Weights of a small GPT-style language model, trained from scratch on English Wikipedia: vocabulary 9770.
Each number is 128 + 32 x the weight over its row's rms, rounded and kept within 0 to 255. Layers, rows and columns count from 0. Numbers have three digits each. The size before them is the row's rms in percent of the matrix's.

# layer 8 MLP gate, 1536x512, rms 0.0391, rows 1470-1506, columns 384-511
092:132126111148106109116129161079158127128130166035097115148164072116167194137123134149134134091144111150198135133143151114155145074121120133087115177149068124076130125089161133187088113146127119121161209157152117113144161169143085111138120140081163101192127084182119148156164061062149178113118090158074100118167145067115115146103120115141087148116110080053100021124099110120085143089168
096:143125133121127174114154133122129173101118093103120148122114087105152190123120146067137114123136239099142148090144146126132150097091109144136116129174096106081153135119121129158114061146092106113162164075141088082090166156104098127185137103138078137139168149179161186181113113137130138127110117170161134145104160161111114104107101074112126155155080150132155162118096195149143083099098
104:160182100088180132193116119063166075117135159103067156153116089138109154128170179219100159143177073202090123164091104098102153152130071137121183076152126152114181171123106107146140102158116116129107132125189137137080138211100161061129143142116123135125087128165087112127161128118171158120136095128121171138140198154170131107153074113151092074065196131132092104166145180182121168107166
098:160176113154155183110133095161105072100123141132159065086129075171133100131155110112142158141108121092142081118135147132095176215150152094146128119141132113099123123174130112200145151090128157132179122140043112218143119118114100101119092162084141132093159162096117153183168133111160116113117138151110162182100091089106098190160145145130240121117142126109168095105155104153079159151123
098:175138083141148138108124134125176147127066104147148124161140126142107151182126171118160171057114164064126159062080098076144137148156166114136101085116150129104133163090115111154116188108154081092121117172110113109068139207087143087169066137173104142111130104150124168142144124185180052107174128111148101149104087079120083125138118086173156178116151165133141055146130179110105141168114
095:116135071183168129176128209129080158097123156099170122159148141079142076147096105151152116137174150152111119118132125114130093144168093078160124162140108141149154098151178161120156102093102107062129152125187110121161092096085155179120129168104102134197137182113083065157079142108155156141096160179154133099133109154134166146150138075170149142094190079149130124196154076069109179143144
103:140138147141087166141133146126114149081097171076161126137172105133137146122161137130130175075170168125158109149119121104129152089143108140152143108157144080117143140126149093090171088087123160104139113085105091122067074190173116067127106128149123110097072131126125098144126127167122087126173093127144128160082143112143122236134129129084114125123113046198088097122137152077130130181198
098:097157154116138050102091073095141129132080164132118150112123114128125095178206168116147147094169058105113154058146113124122168128072138175140082129137072072128116121118097136094129157108167124162159201158140113071079085141108092030130126136082167168188138133096149136189115101172175162141133136110105069141078146121156090117118102165149124109169108156133109148069154165104086119128129
098:078129110131108167096090150127124130100143076094104126158116129105120113108094115091161160095151144168127205172117121148079141120113176101176137134124077136132106127131124170131128145105124073148130116113187171138135129129158088082127115192141134094095137172109110135122164132146155145156075148166181066108128112113079170158172144165119092102134103114138086144091128137148099144089170
105:136116080116102134116114114161167130175175116085109130175101117098085160140117149139127132104135130138119143135115142146110124120182098106136171168151146179122200213180144170174157105179099180184129153178115122167130155154118107104143132141123158147117185092093161095190133234116164096128107179106097144155133179084136154091178129145141126089126178134149132131129132124124144111177136
103:175099123070151121163067144149119144186133183164115093115130143135093146112138098132111119202125155145224135120140115117124066127139125156191126105119067135120164097132078172138153212127115150157128122129106035094118122171139190127089129131111115101194124090132127122168091146132098137085094129143127112119115123123104100193107127062188131115182133069112080086075147109100143079119120
101:145090115163142100172085073186127132117104159130101140110141135123126126153111169150140171179130134146206111202142083150055142110119098156168124073186114071080162140171126161086138132155138123223125094079158092073163096087153150075095142125128076115165158161191106153101120083118144096121085113107108063101121153110107108106144100095130160124081118173104163109134136144117122172130120
101:079145144130072172136104095176152081108124148083082146103118112150154139116123090166195181123104141114116130132126125148166095117135123122149153109175154171132139132192079198125126138138157179123142116113151129123140120099051094173126148124181107172150135124132109136178097084141118101125115164174158095173179130098118104127050117105137214143161102126170067127124107082068157147151109
097:106141118118138180143124045193138106093147147084087162162125153102064142133154112128148172128097126106107136131069153157124139066125135136155177108124091106145116121190123084114118133124174130095137126207128113117163116044092113059138158139137138117132101127142158119128108100172136086074110135090090107120121134133177137092080072149153095118089115058126121111140145134161174161212125
105:115112132111171117178095133102122155143121141134134195139133137137101127076117129124115155110146151104103121146171171142166119125154162147128085158145048153134168144162037122081199156186157111171088136104125060129125113199172134060159151137082156112201115136176163103169112077140119130071111128146141119076091154142132079134143110066110083185110130094080143103106167156178138126111128
099:127147118184144123151136073137152141137081126147119130149120104147099105097124149168185128142139106168175171071169091133142124171148150144125189086090120111112160161135121110128132096145183108109092130156153115105097112137136129100114090139139188114182112096125111130157075000136145128073111040093094128130113145106166138113092169080142100134096135108165136100183091140169134204091125
099:136115077090136089179125116113126137131114173167147093111113148174125153166107049073142123127148164094162108110130144150160170087126126113149132113140109078126155165180133120158141155127106112097127122129131115048126124072137111148105122099126083133188141135182131154122131065118139149105167140144109086152112091133173178102106120143117137126076123101123190089108150156144097109140143
101:140140124192171138179126115103074179108105141109111179182105134171157217121136141183145128162131200148108151119137118117136128143157097173161113119148050117166170146119103135128133086123112115128121118128159144106079125106116134133139129113179110063145169114126144079187118154112120083132089122098126087113115131078135114129105124141197095164161138076215153111087153061174163111141207
100:117163094101085142108094098231162135099121137140117187151129103145077157091092159105177094116119196085138170154131149122120144134170133156136123161137160144149161103065111152106120172120106128117135146142147086143078159130140113129107170173117147134148100106130085084187143114163125089121096117081108124127138155096165107153140124117155159156057076143165150135099148102150124126125090
091:204130088181113129139069160143170136178156130113120167114099139102119087111137113112138145113071137168166122138083092077160131151158133171195142146096105156197076120162149082031160170109124100142157106135113133096072096126186171107138104084149157121151098121097093070115101143068145149119171134079165129182156130119160158144123141155112058173116108134162143156157156103074096158131171
104:159150152152158148120073123182125154136131104081055113141186106137121071149114116061158063122157172098171099121138114132165177064227125148102116136159208080135139134143105200118138175153135102089093105145136155143139176148140114170117166198200145083124110108138156086188118170134167112145130087158120136086131105135137107178123083154161111125091136120109098089084167138097105156135194
100:148118186120137149157135090154126113128097164117155150164102090104123156148096104107165123128137149091126125110113142081154121133143173095138121128114137151129156165169158159163154158213110150072132090132085114123051119104180117135149116114161090143085183129164158191148136052142148159125153125162132125140098111113052117115102138082122163174091084081175160089150156132110097173101134
108:080155141119105164160095142114153162112134136086122091082104069145073136142189143138081119107167110173086096072056119123106084119078108168148144111137147127100109189139168159089105111081117090137081143061185156075135130124128071183088105152119124062180113165128139105209179070156098161105134184147080080122082162136106159190097121189163174078047130104194149123154146166163061138161122
099:157092121134158112073118104057158160124193140169164149106130097126103179094149082188091151068127106150107154082059101073144121114116153158158129187110135117162151155149092186143117129127116069068097166112078108135145107181089164141073067146105116187130099165109144078183136167146134111114102151112122096111127138101076121121124056119106141120112111125128103103169112110176116132095170
098:080124101096122089084157194208130115107153151135111171189149186105102144150068110141142140109095160161127106079154105099136161122115089098174077153083143182111151148170138132105153093195120068116142124093179112103126097134120117170104123172112159127133132130131148128102129148171177087113124117127093143136169142113068148108166124085136131140169178095116150066167118110086129158102123
094:138147141103165129151036144087158111102162206118120138110117133204108175052158159145129136103172109121150122158192095096158127104128136150106098109145133131132117114106106133117143138195168069172098158105146058143139098133149154150096152086144103110091176112067153090157129118176164135205119077137124101144109144147129195146110112173170111117113125074082049099145151120150094125140127
101:150107141139085172110137161146168125120083153118146143111137155123149210092094099166149135122140138176147142140138065130209158130147113106164177097164158156155168142142170185091195123112147112170143162157107114115145175161125159179164189121221160157154147098116171099102111163116160092111125091125084069147142138115168107140119038098085105131133101116183072078111158105123101158121126
105:169107118132067131150070121110141117151097112126060145115119176132149145141122182117171160130134130134206117078116088129165144098122114109117135092100091141119118189139094115162151128148088094071120128156159083100113096138159141157150152119141090063134150134189167077108126121179168132139136130120102148117153139161135093123057175098121151150111096158152112081143138192064140195152133
102:150181117137103162116151151087166084089157189102086123172170071156199120127160162102134141125189123171140147076124161141098175117134147158148129085088125146106046140155132080184138123116154137141196149188157087132160133144143174110143114141085164058156155113131099082151134116126126101155163088115078179120132123170100132173123107130112163072113103112176053129076120116090107166146143
104:091109099077033168122102196102168110128140190165066167142177160151177203109127162176152143150143146147116178122179123195142116173097207070116162157156116149139137162117115148127179165126099154130183149147136060122119086152087126097119147099199089128137130126122168121199117163128110079099106169100145174166130117114136090071173092080062177134132042118109111179118134167192123131138089
100:048102164124184097164129147134100120079163164179077090158157127090150102111094143158103103128148162114105086073216101107146201091148125162174136120107072125110134168089125151136169121146131107120155104133203075140092153142084191124138151141132119119148218125143048134091139152132156134071112055191096084089087179108129135187132143105161143078163178116104121136148147121176104211196161
103:107113168121104142097184104077173084119157152162141188173119068165149131109147125096197182159164127146150112139180122130081124116121150121142143135113132119118140144145048125159123166141126113101117133142110086110101064072134107128114127147172176074050093140152121115209094122088102187148113101108116091123092116137110129138076098141115164167101132064087163136130113150147169155053154
100:191159129129145096199105113156134134088120106114145130103143138093122157196116143096125137103097122122101121180125126139152086119157162172147193172123129128128154125116083149099127108151110079121134103116187136126140129127107124156111089134192144082153108140110147157129154081150104099119130149121127182170128121087061137165129086115119140131156070126083080152068156142153082149152140
101:147166159079090140142172112099111165134150166117146157139111129137113143074114122148128160086143131159131093069081159147101139098121097154141092124157122120149125080107118118104147136125116140134126100111112114152182177142166148164143098163195125155127130108042111140190121132092054082184176145050140130116178162130077061120112136154103111106130097104125150113135106126139161156128210
100:133160127145199140138099107099162125129134091136091086127131104124102135155175116113161181159087133108124126157132152112126151106127059179136072166193130117154154185143075134097193165138088075109072119171200148142066145112152115054131115143143044131175126103148118093142101172089187092122131126156089105143084091089090130160113087153167124170057156131080077136151148092139127169165181
096:112168114070150144090087129074127143151130108080137186114090143115109146179187092145121152139119112106103136095151079119116133148062131145247094131099078168136117137162092137116148137129108158096135158101194110101112087163136114138124117121168149134138083182115043127143178096186109133095089128107154099099079153088129135099149089176129072072099045135135156191144137181118140086145103
101:083124135094091140144120104120103150087115192109096096141139156116140128157150150155112130096132181108088119133122087159127101136157088113141133166152117107188140147176139168129154111189124097176191087162116199090048128144150173145165102148192119132092112171085173135148175085106176096128177079149113116118146126163146113146085113101038127117163155105124188147102197134146122208166169
# layer 8 MLP up, 1536x512, rms 0.0413, rows 1470-1505, columns 384-511
090:124124136142121150122145115217137169122115130192188139150112124165104102078115156122084147147154136112072171122139136114129131148152162132162131127084210104169144125147149161120121127165153159140103071084128125149137111088128092124126127127172099160091157178088166099122070165156121069132118140100146153082081188154132142147168137146157180096107102088147096164088163140156140159184139
094:110145134134181141094160148128111132121071072115123105122072108109106077129144126118116126081097065171169106084199058125142085135128127100156103106081132127108108140160094139097102118094118088096100163152152120154156070171155108090133141120060131120137101129168069089115142109105172117143117067135084080162096108081173162119068083085137130117103137126193191107141114107130168111084176
101:115092126138116184162099172099157209065128115126129068157095133106113127110138117125073130126140100149113129162105121123144162062167168144107088083132132085121160131156135124186135090120109120150097104189162101106142123151144154134120126160158166106097133137064078179069144153115156150174116073158131113074094068144139168094138131147120118095099147169099082135151128094130134109120095
094:122142075110110130147166114139131161115222080125091157121159157169116131142167111134136157147103118158095113084105147176173183131150146108124111084135170149106129145173116075155167062142087076068159098147124134103111129102117109114153087082128162128150121094172144124163182128084108134136106169160122158084147138129112115110150171127193143106104160169161164093141148108045153193129167
095:080083197127108129122119135146122102115130115162135151188097150122186074112065123114161103157134113143127091118093161081083164133150094146132162132105143218100096126136127124132092128153143101116124142107155148127107124154114119107138094159199144080104123086034158129144140172124151107103178113127130131127145167149114118150147128173147159144158133148174152097170173112165163091166115
089:124153088147081103102144173132124104106097120154126104161161098115095164075134121139093110134158102128147136140099112141065052130158155053121114099093123129183159120097153155163131126059171096125126087174128136154120207115187119167112090140127139097102107081136113176111109146103183063114117162174112140166130134192155123089146078066086155089116164109132089121129157127128119100122159
104:112100138099159170126164136144161085097149150165091125135145175183143151086187155157140098210125127206088184127121160080055126143091155125082150127084159121119124178174140138147113179136097180145097103163089086125123056128160126194156158084117140099090164174124110140128114178130084167144179130167106111076128168114147128108108111118069158111105110110155115103127102123145142166089098
100:137113135162148186172170139131089107084206130129106128121079185072187148110104125193111165081088153120135112125083149192141153115127076099133118133141195154157154131221143173141106123142110114064153064085151176112125167104075145149135096074152134141167127095140167094171161143095051101109149122145166132064205155112125107114057147082116151075116171099104118114155086095085147166105141
097:092113143076172160109167113123146118091089103152083111105196110148085131178073131102117120170102174117085075125148084123099123103152094062113125146127118121090159096149173157147128125088097153146101111090079101157173106130160111101129121169105166090144144074118102167137089137104122057147135131096087168132144083175139112162161124104125124123110103117138078126169162096123130158208165
105:101157107092103158123084125178124164095157121134105131109138147169102137097115066086077178115130154183163143122141127171115175095091128108114142136064111135136153125220109105153142120124173145101106151157129154195112162081137143124147110134074125140186140143108197154143186167167105118139139126144175171118125133147120109135160151063083100123143126148138086064121166161223145108072154
111:209140125120136138145135110154145164156073149145152071119118136123026113209133130124123129120078156130217177147170105128179111099140159129121148070165128143165127091051107140148104114162146124166127080132085101043137105133112125124091147116176109133166113107125112125132099158127133127088155134101167090102124109161129111165115139131171123113129104071128182152100172163168171104086083
108:142085133197128070138075093093118194158062109167122081086130133112155081154112100117117157142101115153112086145125110149129083121113108151131138062186073154097151096120148144085129117139165139220166119086135158115168138117167142077135101080094081173198084156131086188100153105090145109168076085031140103093144122100108116121165151081139147148093089176167135119100121108131129123129111
106:137107122111083117189138116189090158105111078141193170135092105125124092122136150159111144175114125107117129211092121123144144078091095149093119093110127091150148109074094137175068155143169125167062187102100087169138168134182167092135121153093140103160116087113175122114109076143115123092142107126121110078161070165130149073165115155099093140128125087102175115084153135101119099081150
093:180083168119152145144159126104147136144143121142158100049133156120119130142103084106120118138147103132153097190102078066177072145080131089115097154056090096144124156132086136153132131133167154161106111129099106123145157105106138147104092158110103127142094084117042120093134095152125067161117067114122088193109129114120124198191135106115142186124055111202174202137084096129080112121147
102:158132133128135194107089155153161065102180158096121157136123045119135140097110151114106115148092137112071095167088136136127149082134184136167056107110126143082154160124146198149101121153208126093103116116088125114121091133130135158090105142144110055102154157101140112112105155103207158115116050149146116125105133128160158137072172091175184150183139144109183105114108118072162134159070
097:131147147127151100154067121148138135125155071121093137112121182129143115125103135160119170140098117140138156153121157132119184160131196122149107122160060111129113160185125132122115112156141058141175149084109130092117162145076145133142096118080081092168052102162105077104129092136166120136144165147147121190181143153096151082174108147136121149092133149125130086132158125089152106169144
097:139093138103136140143143160149103079161087169147163097159132107129118120090107137142142155131153171118112107101130073117123178050092051131195161149159107080166126141151168145115125121100171148130125086142084094080191149091118087111078129170126114101149128080139116153120132113142084074100213192109153125096127068126109202097058099105130188113140151080080161105139127139146096114187135
100:101144147140138135095096152118131170214111071147151131153160161116125133116136176069115136112069136150120131143150144134137138118163070111141093111159149153079101113161135108122161144133145087120079185133113111050066145161094125080170125147128146169150118125102146116095124113188167135088151079068114103153128165169107163124079101122127160095123118130153202137183115145152148095176055
098:135089115114095072159121095108130155144136138148136093156119158085085048111120131151147141103089111142149159093129133136200068176166118140182162073163170118134147136129076127119111144133093132169135135166167153124076161081183115133179156138123122139139146151090084112158075106103098101063071095138180149094148129125126151106199116163149133130097078119132129157131096144130097176129161
088:190175122129139090080108144105194132126115213121169123169159142181124096137137078106142098131185118130153143161109104125126145172190121107132124142068128100091123158104186133170157142088186144135108094091044130153138072113111161154105102120158080155112054098103104108068154213165170146136106151113108142171070118121173115143100103126138088143130100119125141119135133168160108161099116
110:176124119155092173135124164065149087113113176122208127165115108138189097097114141139131135130093129106113129115128077085109122125106186179104109170128084118169111109059105098195089050149135124191148126145075121094112040135140130056065146105134103105159124125148140127098124113095087175105118111092106109118113089066087116149166166111108067132141152113147127173171134144164137104145100
102:153142085076177097130111140147138154140135111146162144088066105137163203122190099144123164150147100094192100117148134128158189141128086098087107139186118105084100126153097088133129156111217115080136102098072092118115095102143205131081106113133103138105229132142114113107197137108189108154128078100098124146116202137101102161147098071113157149142153168128169192119130068196155066129161
107:149113171166112171152075138088080124198065156148086104190095131105101109132131098129033093108138088161152082099109123133080157139133128139137172159127122090132094082111112194167082126110147178202110098126181140114124157145144136139132087186119158124110109161173155188179200074198132092144130167146114095099114104099148134089119160071140099162090130152107161142095147148171107103140116
097:137090115163069146123180133120169120134173154156105122186180078135106160145070069125135105134132160108125163144099054108102143148143079170122167118137176130086102090131162066109148124137108116129127160123150107113086123117155126112095110085164127084147133112166099147126130068183195071136171128132185112165120139123114128134137079148105110128083105131088184100146119099191152117167165
100:118136123158129120093138137181085106113196165175152100128118204120096087139106165100159116149153134144107100162182157090150181122085171118101082117148128125110120053084161113113141089182146096108165170207174149099164165097104184137092106135095158089088162152158078085124135134143067150142124088187127147075177129085118140171085133125101145120156121119132090134126167106054121145129131
104:155111108136117175070182144176137161147139096089110141142168090096133141181151132146187099140139164157098105077107148137117151123159136160146092178131137112109179154113096191118129099095124167146123150148113134139087153154073088123137088179149097127106059110122160141129121173133141153098101157131135120141140190089107100119168102103154151058183124118113142166069101097118137121108159
102:122150102123082118087114150072106138073171116068209124175143142156127139191122129099157088140111172014076069155180072152158053087115179133172120194149085103152124128075131162169134132106102142134188147112150117106059109085073177133133167155161124162148140109134098142158133159112172077096132124160145150100140138117168054109129184164120121126113049108078108110141138096195159121152125
102:081105122137127123084133138134151196116153125141183161089154107131096121106098124100124128133150102125062144168113160128147111082140136154117073124140163118171158099114145165129151139142093114083168203104081148137164176143078148159121045085140141110066174121052160119129119137184066103095129110125103184162124067143154170167133137090122139114129188118081125135060111082080213073128155
103:123145123072117194129038128148105148130124125136113173137128127120158115110134157120136141135073171143193142099167128164083137146146098185166062099154116141117114077133136092109114118129054129120118135108120149129069108177107098055184091117137131182170113180128172156156157172064108086122162078139137165144118151129152129070126100165091128200149169142167076107091106101171152155157055
102:139151138142146123077118109170119115157102097108164117113104105077140105087119149099147136153139058120093141168114161080123124126145167210147149087097151140110130161081100099134121119101082080160098151170134092152123129116155135101202142112066143185115127175087113115103181110136111144128176155047170144116121104089161127199179108137183184086112099138176110160133127147108083142139129
095:092142121095115151124113146208131136150152128148117103133132204085054103087066118098119144120092108113095179138097191159169147133066141124167148128124097120163124120136151147087104083131108137173110145162145155168137120060164100109130120178091112160126096125108148130138114103114054145169123139175147142098116158224124112133117125137151135069137109126087128121111115107135141092120128
106:137098131152128194125140151100137151107139085159169127150167156081152136157203096087087144131161083111121137164160122095138082117099192114132151086133072098135133112112145147107109174184098147152116157153080153140148089187163121122155176116148147093146132143129122176106097120052129193115148123173131102122066065168116177153093185079092134137129047113140140111085125187137133142093108
103:067098120132070181095124078117144118066152139092119117108157166142147089124135105226180152149136114150162103127121147079154126135197123124077145131101165107072085146094155083098086102089108149130129154163203129072122083138154160110127103108145194149142141135103140163117116119120148137071148138070128065113179110154140121151173122153065134094125148151096177086165193068172105170086123
097:135130081150137059111154115132181201104113159124121130097063178112179135149098129137102123146086131167199129127148144204148095098124099112158154113135093163103176123089086146175091193100178114078153101170094155162084155131114191171141133107150100103129109118153181098163145099098113090144144059102143123106147212142178087156156088112112183060115140113081149079072110110120121129163158
099:147126131096135116104081080098111181124150131130109136115200159172142097168139114160142110050081107155096120115121092090139146155163142146093188100171126167135108118125083100126122110100085162122164178122104144114158163103092115148083100053137180147099195138122172153144167148097124125145125112140127100093178149155166093149131131062143117109093136146088115144082115101085166113176125
095:140149206140086174106132124119132103207144128107126195098140145161112149083132149093114136059130147101135133080168113206155132077153133123151087140139135108159130140144099114124110191136128113110159158110123095142194113120081114106089160050126124168125105179141134103137138084160133127122097152172165096125078109135122114105134117173081099187080144133182114142115098134153136133075141
# layer 8 MLP down (transposed), 1536x512, rms 0.0373, rows 1470-1505, columns 384-511
092:057081168124118154150107110142146133145103164137087091169170157113193182131137120118112196108095148061122144158119075119095151144142136135146162138177117151184139165098161089137091135135151092225151178114104120152113151188168113085148120108151124106192134112163084162122105117056155168135152118101141140126109110122144156084116127077067054137103163144103155127097105094104120166125145
096:128082093109136085180121177140165142141188168111110118152067148107146146136158108128142132124088135132044168146098146120110166114152139169102135141135073170164081143114165118126123113127132122176133085116137140097108142104056174156094100097177160089162128094123147146055093162109086143109112149112156128076150171129094113163158141088100133213086117050068150141105047124119132112145113
102:198132101153126082114069120146125140149091160132109182132170113136095139207102130082098061169138076051125089119144126148137125141127147117119106082117164114201057133148183101130160151111152179114158131171113157156084132112120121113142080057121113122105093148153109171145195135135144143119156123191097193120123151110120165193074136153195093095179175147147155150088186167186063091109126
096:127154159102146122116137129081165117121141141091108110081160129135086105126136106181111088119139230085092100141134131094077140153046158093143107134162124120122170206133123137170124204117122162108106164177100130174140035165181113078137137139041157109119127199117158144172121136170096163218117095157117114180091097126121126154147180140074202100106137169138088104115117141176117102093139
099:145149163091142114069150126163106096173076126181132113162110089127136157152117116102112164093226131130118088096149083117065104130089141213144097163161142105162110081150072118118170108102159140136119167147103137119098167082118093128118177103137135130167144132094073118146115113180134095142153146093139089097126113149074143180155135097097117104120144100108140149142140135104173162112115
093:121155179193151145176120111156143140103163124102128132084126152196191078163158102104147100130101107137091182059122125139184136173079126152142067124117094116103144082149120113132104110133121119124164171130128089138141069181101145096137122113086132163154168187148132131168158151141122134084158150091106133123148075084125163149164157130166180146123101107145169113134102105146078123124131
101:133154153089076092171098121161095165182152123110170140176094096197157156102123151130129108108128175086158143088165091120145218098132136181217113106178168072106116148172086165178129109080149140095057142124083124161132165122156128083069139105147157139164110124155148143173124142129158149109117093203142124133113159138205121115136141123154069156120121161087107161148121145100171099150126
097:098106201147107060121110094106111109195106141115142186094182137142102115071106152128156154117156108119143159090143115138188136113102206182115124096141130155102105085104115207147156146162139127132137157139082118095136138102145090094155104149155127123133105165115104133080120111138118125148147076107122127104112143114155104156140135100122150225122142144144169183112100097077079165130142
099:148119132129098154182160132130190189127129125110186144180087111134116207153170114142123129168108106097072132115179104101123085112179135139177148121080117197179089139158088152182132112116169126156140068101121163100144090102172101082114117129163181142114122098128163105143074053209151150131213173185135168109143175144138155084229086142138164143198115107144135130152143155107132097155091
105:143171159127157168134095143128164126141095094166107110164117103107120094133140119124121112084158117091109167134117071114114195081112141123133165090108135131112055126089089115139100117128143080151182140155096134084124129136121152160156105098137130175150154098126148132169158140140093128143081143142104158153084132090109154149153143157138161070140099091077085032181116122083145110123131
105:120124121096142137122179039105100114130157111152174147155065152094139103172116094069099170134158113128083094169145099135141125169109146155151104154237108144110116182140157074122085073148115114118150142153143205107089129175130106146116092109118169118151103164137132160148152069172158122128134115123135162093117117123095112123156130138069110156157155155158167192099133130127155153170123
102:108153166091095148100122120134146154153119109179141118151119093154150112109104149149083138131110157124071147110091180180126156145190127136133137146134126153160101152118127130179163136084062137130086140136187161088150139106132131183103112141113143100145102164107138146200113161168149114124106148102110152153163097148151077086162083127164115106199161088172074180157109093162165101141135
101:177181110127112082117130112155137091138098134115132096148093119090136089097157120125111089150135110145148147175161092126155160123123067091142155128167151202127162115094153122143169125132134107141111078167147128127127119106108123169109143096093099151150107124183111133153145065092151094131105073107175125067095160105129095128149075159180156212105147121116070124095047117175149072090126
096:078162090158138113075109126164107074178152097136118110165151172116104165138091168129188164151132059164144171120125191143052107092124106160097169100146113123165127135112131121085089075095113187091162129140165152108180099144179162122143174120118135179105138094177111095097144180091159116142094163112023191213157165084123106119156165123133156088167110112092143085119142173098123126149144
105:124068137118079075050163145161146139165138120174150061140116090126128094161179155162136164156092157088133076146111119153129082179096085151081192135059133075085133118171155109133102123124129095168132089126105151130107097120163112160107203139151127152136113164150133135161132138114121125135117108144108079162146161140165089062176098141124137120122143158098147104166051083139119170080167
099:092158119075101181098128146104124141189111121118151157100080121154094097080228110110110191137157108085101157093124164052153161128098172135160117122170092147191161136114133179109118141187164097087074123157166104128097122165118113086083136134156106188110160140097133115090133125110110212122153107205168156146109127093146189078092163122054138114087126170097196128113126119173115119137103
097:157186117092097088144136113137109117106197154124134158144098122145156200133117128112108158191145202127125090167149105126225150150119140165083162146121168176104101157070128104148105126172059108118087122102122109137100122096113159163129157186116157124068109139168135085112132154153163134086121077167090086179080170162199102131166122116097092183142136134119119114109059146117105158117071
102:138098193112104191156112106137105177072107098120134166099172154120155114155146137110132123087156126121136176094158086218133131152059118080202102123070122140179114129130162150167147109094200133126129103093153186191097086137152144137098121071076132193100124160125136113131154090145114119096118119119140160082170132118170052157143116085112103124123051172110097098120145141129087185079084
100:130106132126128159094146172143110131105055113112132132105119177129078174132074088094142125129079095085141145158145067145127087121104069097105112187072143133112124137121171142131128126129159153166124117135112127163168133135139125150132128087153115187125132135110120152100093150133110131180129110118098146097120194141128088120131122091124137136136151076113162123148126123166179111169083
092:146077105136176135127125135176142115129107070113104128084127115109147116137136141147131110074086142137133165126208092171130102153086190097182169117163097138178103132111170097107132110121105134140141142164164138119130136139140166054162133110126192099161174140102129165128121109090146127127226145099150054175145134142111191113123190119130161169105127123114116160134193119111179097173152
106:137152111115073133101111128178135138078128121171114112114128086167114103121111104107180145109113099122123107125122098163103173189155167137078088126139132055083202172130088143070193209088117074166130163091161115129100133123151168120154178101176155116065119128114103155124149107151130096132152145171149109103131131186093107176067129084112106123085142169120175125174178145164071124141117
103:111141142164171115102144134117140085098109106152130131158135135047105199150117131075103158133150113113098139082086135089086134193151116069145139148152072109123163176146091112137190073127113099160179059143136110145114082166130146138118171080182104117121155114147084105160126106168134175111136136154112113179148150113100160115184077201111111092123141136144164157127133110104153144142138
105:114167114124096090150115180157083129152086117145161078096116132173104159147134142177113071159117127088166106171113128132126121172113101133155197155109091163150140112111179123147097141194140122090148080092159087222109125104105102120104108112177112106148109170172109108104090107119086115137100142113106156154136074148156135083081154112120118129070116134119131138063149111125131104142099
100:165083149094099068132171155126104164191129154134071099157112136121185171068088129090150136122137132127167069110086169130155126064060177108108083129156117136107143116117152104158068132099084182084116106106120170120162165127200079173122145116092103114049098091070156107142119155166101138098118088158119145107136078123071103148141182112126137161064133145130175167119199125161099145135136
100:149157150164087118100098110084118135193135114133130130104179068143188132129171108143154111106111128119162120116114083173087223130165100149096109123114142137098108118169073148139097095097109156172128107166054136136103166147150146134106137122178150143137096193129130164164126121161106041072099165112117084137067123091155108144134143105128146169144142157092138129128122145191169120149136
100:129104152128110163167131113121113137067118108098126118159111151147104145060169152133168122126116125138136051170151122084112120121099137136121051131108134097174126164111111201102167099152194109153125146120126142195113173184138110110110158133149112157128131069096151145130083038105144177088121128146151103112115135133117187146116093168160154109155111108045136117082126184106126147128152
102:120130146060110168109153153170182091110110099080138165104122139143096136086123069111142210146100113128171206099147070091133098141123101175149120140105117132114122177135106079089128157128144086104140186067065110175151157108145084141109118146167150179098114161081141151168126128168137169123160128142089100135153112137155150150109065108138140116172123101061162141145120147152121152133161
101:143093110157089100165110134156104067148083144091098145139163143155162071157179056168137092101125164118128116124170132162150155181108103138200151110130180138119134089144135135118149114134132133120161153170115140118111088100126078172146085096170115121084099142119122092094128114105143115181160107142048114111101178094160093145132124119102148146114116089130164101117080130151112123055152
102:119166100156092165151192068117174109116082100158144124181139117103099186073113186083159155093133141115139166119108139120081108079127158176080091111100084084110124194158125109203153072095101185106142126177175139117150127133141111106126111103169159108185131099111140145129105192140114126118103143124160072125144114155125159098166120149120210115111144097189102126104102107173180225131162
102:170147140112180119192161121058073155112172141067189164131111101153116138103116090152105148136100105123100102081115088119127167223140152132108100182096163160128156150116163162115095061142108100151153140121157204098142151093138098132142134083133144084155120128116094107130111182041165060133158116147140067154182124085113113064123156134066206161114113119116091141139114209148143124108128
100:121132118105155087126122171095143148098089168114137106056119098181186098100165155133141136130091100150177135119156114135126100087117078118122136163163148156109117113148093173147092211109211171106141156166111118120124129181156164164111102130136144115142115154066085094124093078168198048105123170098164095155104156088166040135161128095112129207165151135119107132095100182126124124119065
101:107075105120156170123065171161167154106188092145057141145088108130149114108096171162105109088131113109137120202089174168162152147124037083146157130177130117129122203177145114117155185113053126144103088118131194146135150133174143136159084110134095079159118110181092152162173158181085130149135128118101228162104133172060122083151181105204131143119108110071155126160171030112119140168138
104:096103103100107089103165143119136101181149162111110121081070118167104178146115123118101112151119093147077058130173101180171050105110134126104070141145164136112099122127056130133189129057136088122140143095134129125121128102127135131146155118094082094046108172171095091128153173174088085106110086177086156104174103171168109126118173104122110120115113110143123133091174108100077117089089
100:181107121144083224088159119116122086149117094090134111080150116171112148113095132156126160150185132163119128056128141110117135129151121141104153094158194098155139184184163168148146134171087129164124190109102113137148155123097123072129138188154123143095157090133117140132116188119064140121202135096185112068113113182145126102141150158127099131119118125155103151075100071095087180069129
102:083118129151134172116101190137135109124153128101120098141081122112140180133149157129101132151082129162137118130153127196112122062170128095160109161135087094141126155149085171151148195121115175089052091144098130108109120088126172150141117108134089097172080109150160159142115091056124107148122184093072119172112111114148097104138075111112103122144131137131119148132127104126086178114157
095:180160116153130103163121146092128103102145138150138095154130133105140135161200110125093118155157133138076151205109094136068134119092103092140155163093126156107173147155098141119145140091113153110082125088115131100130168167187190135103115131106106149130172129100127123148168148159139122115137130065082149107129205112129091120133128112122167094137114184074157140127132139132169127160091